config.yaml
num_hidden_layers: 13
hidden_size: 512
num_attention_heads: 4
num_key_value_heads: 4
head_dim: 128
intermediate_size: 1536
vocab_size: 9770
hidden_act: "geglu"
norm: "rmsnorm"
norm_place: "pre"
norm_eps: 1e-05
positions: "rope"
rope_theta: 10000.0
rope_fraction: 0.5
qk_norm: false
attn_scale: 0.0884
bias: "none"
tie_word_embeddings: true
parallel_block: false
init: "normal"
init_std_qkv: 0.0251
init_std_o: 0.0
init_std_up: 0.0251
init_std_down: 0.0
optimizer: "adamw"
learning_rate: 0.000597
lr_mult_qkv: 0.5
beta1: 0.9
beta2: 0.95
lr_head: 0.00545
max_grad_norm: 0.5
warmup_steps: 269
schedule: "wsd"
decay_fraction: 0.68
decay_shape: "linear"
final_lr_fraction: 0.0
batch_tokens: 65536
max_seq_len: 384
doc_mask: true
train_tokens: 847100000
max_steps: 12926
dataset: "wikipedia_en"
Each number is 500 + 40 x the weight over its row's rms, rounded and kept within 0 to 999. Layers, rows and columns count from 0. Numbers have three digits each. The size before them is the row's rms in percent of the matrix's.

# layer 2 MLP down, 512x1536, rms 0.0363, rows 475-511, columns 0-63
097:506504448531536445407493462544541474439456424482466550492444568543409474441537515513466485509554497557437476516501458474526494451477614581472500558562533459475405453510501536508486445526487490
097:513417515468559450507532490423473455553507474551479464445496568461497481526587542495498565499477557500479571530481574520504468544521442480456567460443421531507475475506422500432505544564527561
094:470496444391446526481515482473535537457498541461507571532525528413447526550464529502503505443504509479485513454481546508464519574517472573491490592478410497544567572472531460471446472500503560
095:522510512475503464459488563496568480493497494539534511585399510533461493452478504443454506524420487497522502506482470471506442485531522526493537493482499539496504550526422474561495544476492475
093:406470509518504509520500457539508562551512427476458473506503527496506519573470460529480501463529560482518454512453496487516536558520471501481512489539548542498556548507479492545451553521501486
103:525533499494494534494490518487568513536522465474461520508431514469462518543442511517469473503476431525516481520540567524520582601492516457478423590517471479519459541491544497534506473448610514
099:509490457569481500561513533494466541519464472528533469511529532517422461511472511470563507536407474403455492464482537536485504467481505550502538492544487500401523459473526489523497474504485447
095:498515447524478470519513563411528495444526538468449483533485458477572520521507479527486513389527531430524562512508535472465510493579441480527522470510411515583479539498475525546496582557469461
096:523474507499428486538486537486527516485533490475531444519526517514560473457598493645448500502528501482496478466502547469415511432487458454497514504535465491394551503418478506544493515482510574
107:493522506457433482471529444445480518504388469581432562476508479537435445552525545523492569538545467503539551542457577458468479453592534563528461521487542443529513480494467504455535510525487533
097:507486471525532451464499513512456523419480459419502565498438608468501464414551457546490556504510479567524531487528482473468466502452536496537488491498470514480510535535508519526514461489541484
096:595435470525483564492461468494459523576462477485542535525519493484477552468526543464490423468484505478531510481555445516562491490530508525477506470495449463504569485510437510501434451546494498
099:538592533500446511521532503532446547627488465586431577477497498461513513509437523556557524481475562493444520583488513544509545501456461587500526491476529489489404481556512466563489457481464505
095:501475492501467567486458515482518442513430471597491553490454501555515457449460483505457473553521492537501511537535466519517523503487486500571559466542567480492490437508560492525451493462594447
096:489552456529516523492534509564462546462510539516482426507561559420521463553578437470529561532574504516492474552474523433527530546517487542478497525502532512553498527385461529452504489510480502
101:510474475404444529444525456500508575464554562483582512474544504481456565454515555487543479502555503503442505461485487514464507492555488593518423475605494518492483488498474488478508522514548463
098:483527549511522509570461496445531461482496544471564518488457526548469428522479515609470554564438547516549485551484559576538514470553505507545539556544452482527543492533505457528538438578470596
098:554508533551526455493450555458514482544505456510421576455433452485519571436559479499473489441448447462487485586556480440484521463495447457495536428455539507509493501515500502501438524571558454
093:502465455502461528557528524438461524510516469435521584484501429577489503507517538551472474505503496509463458569456532532552501491455542509522493484406467557479558521466523479475448472540431518
096:531472432512510500552486486530392431513462559590480581510496536458516454512496496522541522564472473492514473548434554464532489491495536556500546521494488533397578416411477484419504513501500544
096:504537500546476516366467508604491476564534444471572455496470494498422541446502495525467491542491527446465407489489530513463503500507460485489450477562494495440519484527480472522470439458506526
098:452476483518554451419528568495475544429564441495456502520435573476522522436501468459510494502546450515495539493492487478541543493457470394434440431478539526448456541517558452478536478492477479
100:429509499615503560536480530491470508625518497495489418455489519513482537501515460469498464564506442496524528488522498471475541510445544508498463560501495477500449544488531465540504510520490526
103:492458481513570499572527466519487569518483474496522522503441516507538540505517442493537573500474534527431594492519552541558456507470521487451565528477502499483508448492483498400471445478431496
098:533472450516458540485515522553503489536515487467455518493456477456503466446526499523537502508517516520504473471548508447488563491545554494457498493555432539473512516489546534505491497480479513
096:544478490518502526602532528537511530532509537495489500459573555537460557493571548480488601479481509587519490530537566479490445508523512522490478520578458439492533536479500479457505447590483477
100:510449456559509466451534449513543528583469471478508430486567539506467498496557593473575542583555505453510422516467430479574488511502426519559475525474509460485510476433564434514452561518571492
100:531522504493444497570549466499521469459540434541501476514501501481480494543534470570516490471533531470478451511523504491602479422494455405452530505503486472531447488419432496567495483493411515
097:543500470515519529600518513493457540563453536472533466517448539519551519454517457549467557488485485519453460479553567615492522489513490482527488522512427580584488540499535537567499535453455480
094:560515476492575470432557486491466520531518577547409483515450479534435439447522502497489487423470471440489565573485409538468519485425474487575518495484555478553479561467516480561493497493463503
097:506514541536492482462526464494452502512464478489599523489430500516554488448516457445466557383527447500486455513505524480393577521508459460508450484570523483451484490466551513465492550479509512
097:463494476529449494503492545428485503504482493458480516539416544371464505510398504470512518587485531403524463560481467445460500405500532503452520508533501473524478466545482527566478445435508499
103:526476541476441515483482510490520442449513557451498547487458505558438509467512514523571511483518633537530470606546472497527460475523502531479540417486518517448502493466522463510397468500487511
095:507514533475511567421502506423516505475472496536532437544480467454510467475514484525474510490509484475514481527543497495473449498533383547489461512521549493495542566493461507448531506448567496
102:540571588562503537408518548481554505528486534507506431499468493524499494510508480564529424456488537520472581522483477583494456466502526491484496494553490466539454452455503489521536547493444435
096:427503441465509547525544534490494553505510489495406523560480477530513574545561503459488511545412537493486475498448458536492514531424531438509527499427450552479473563498472494489579581441503508
096:485505459595471522465532596510467501530517466554536478441474456610521487456467497487490466535458516558474473491486495569488517490416460525541504476504494496516534461497473543476578515571495522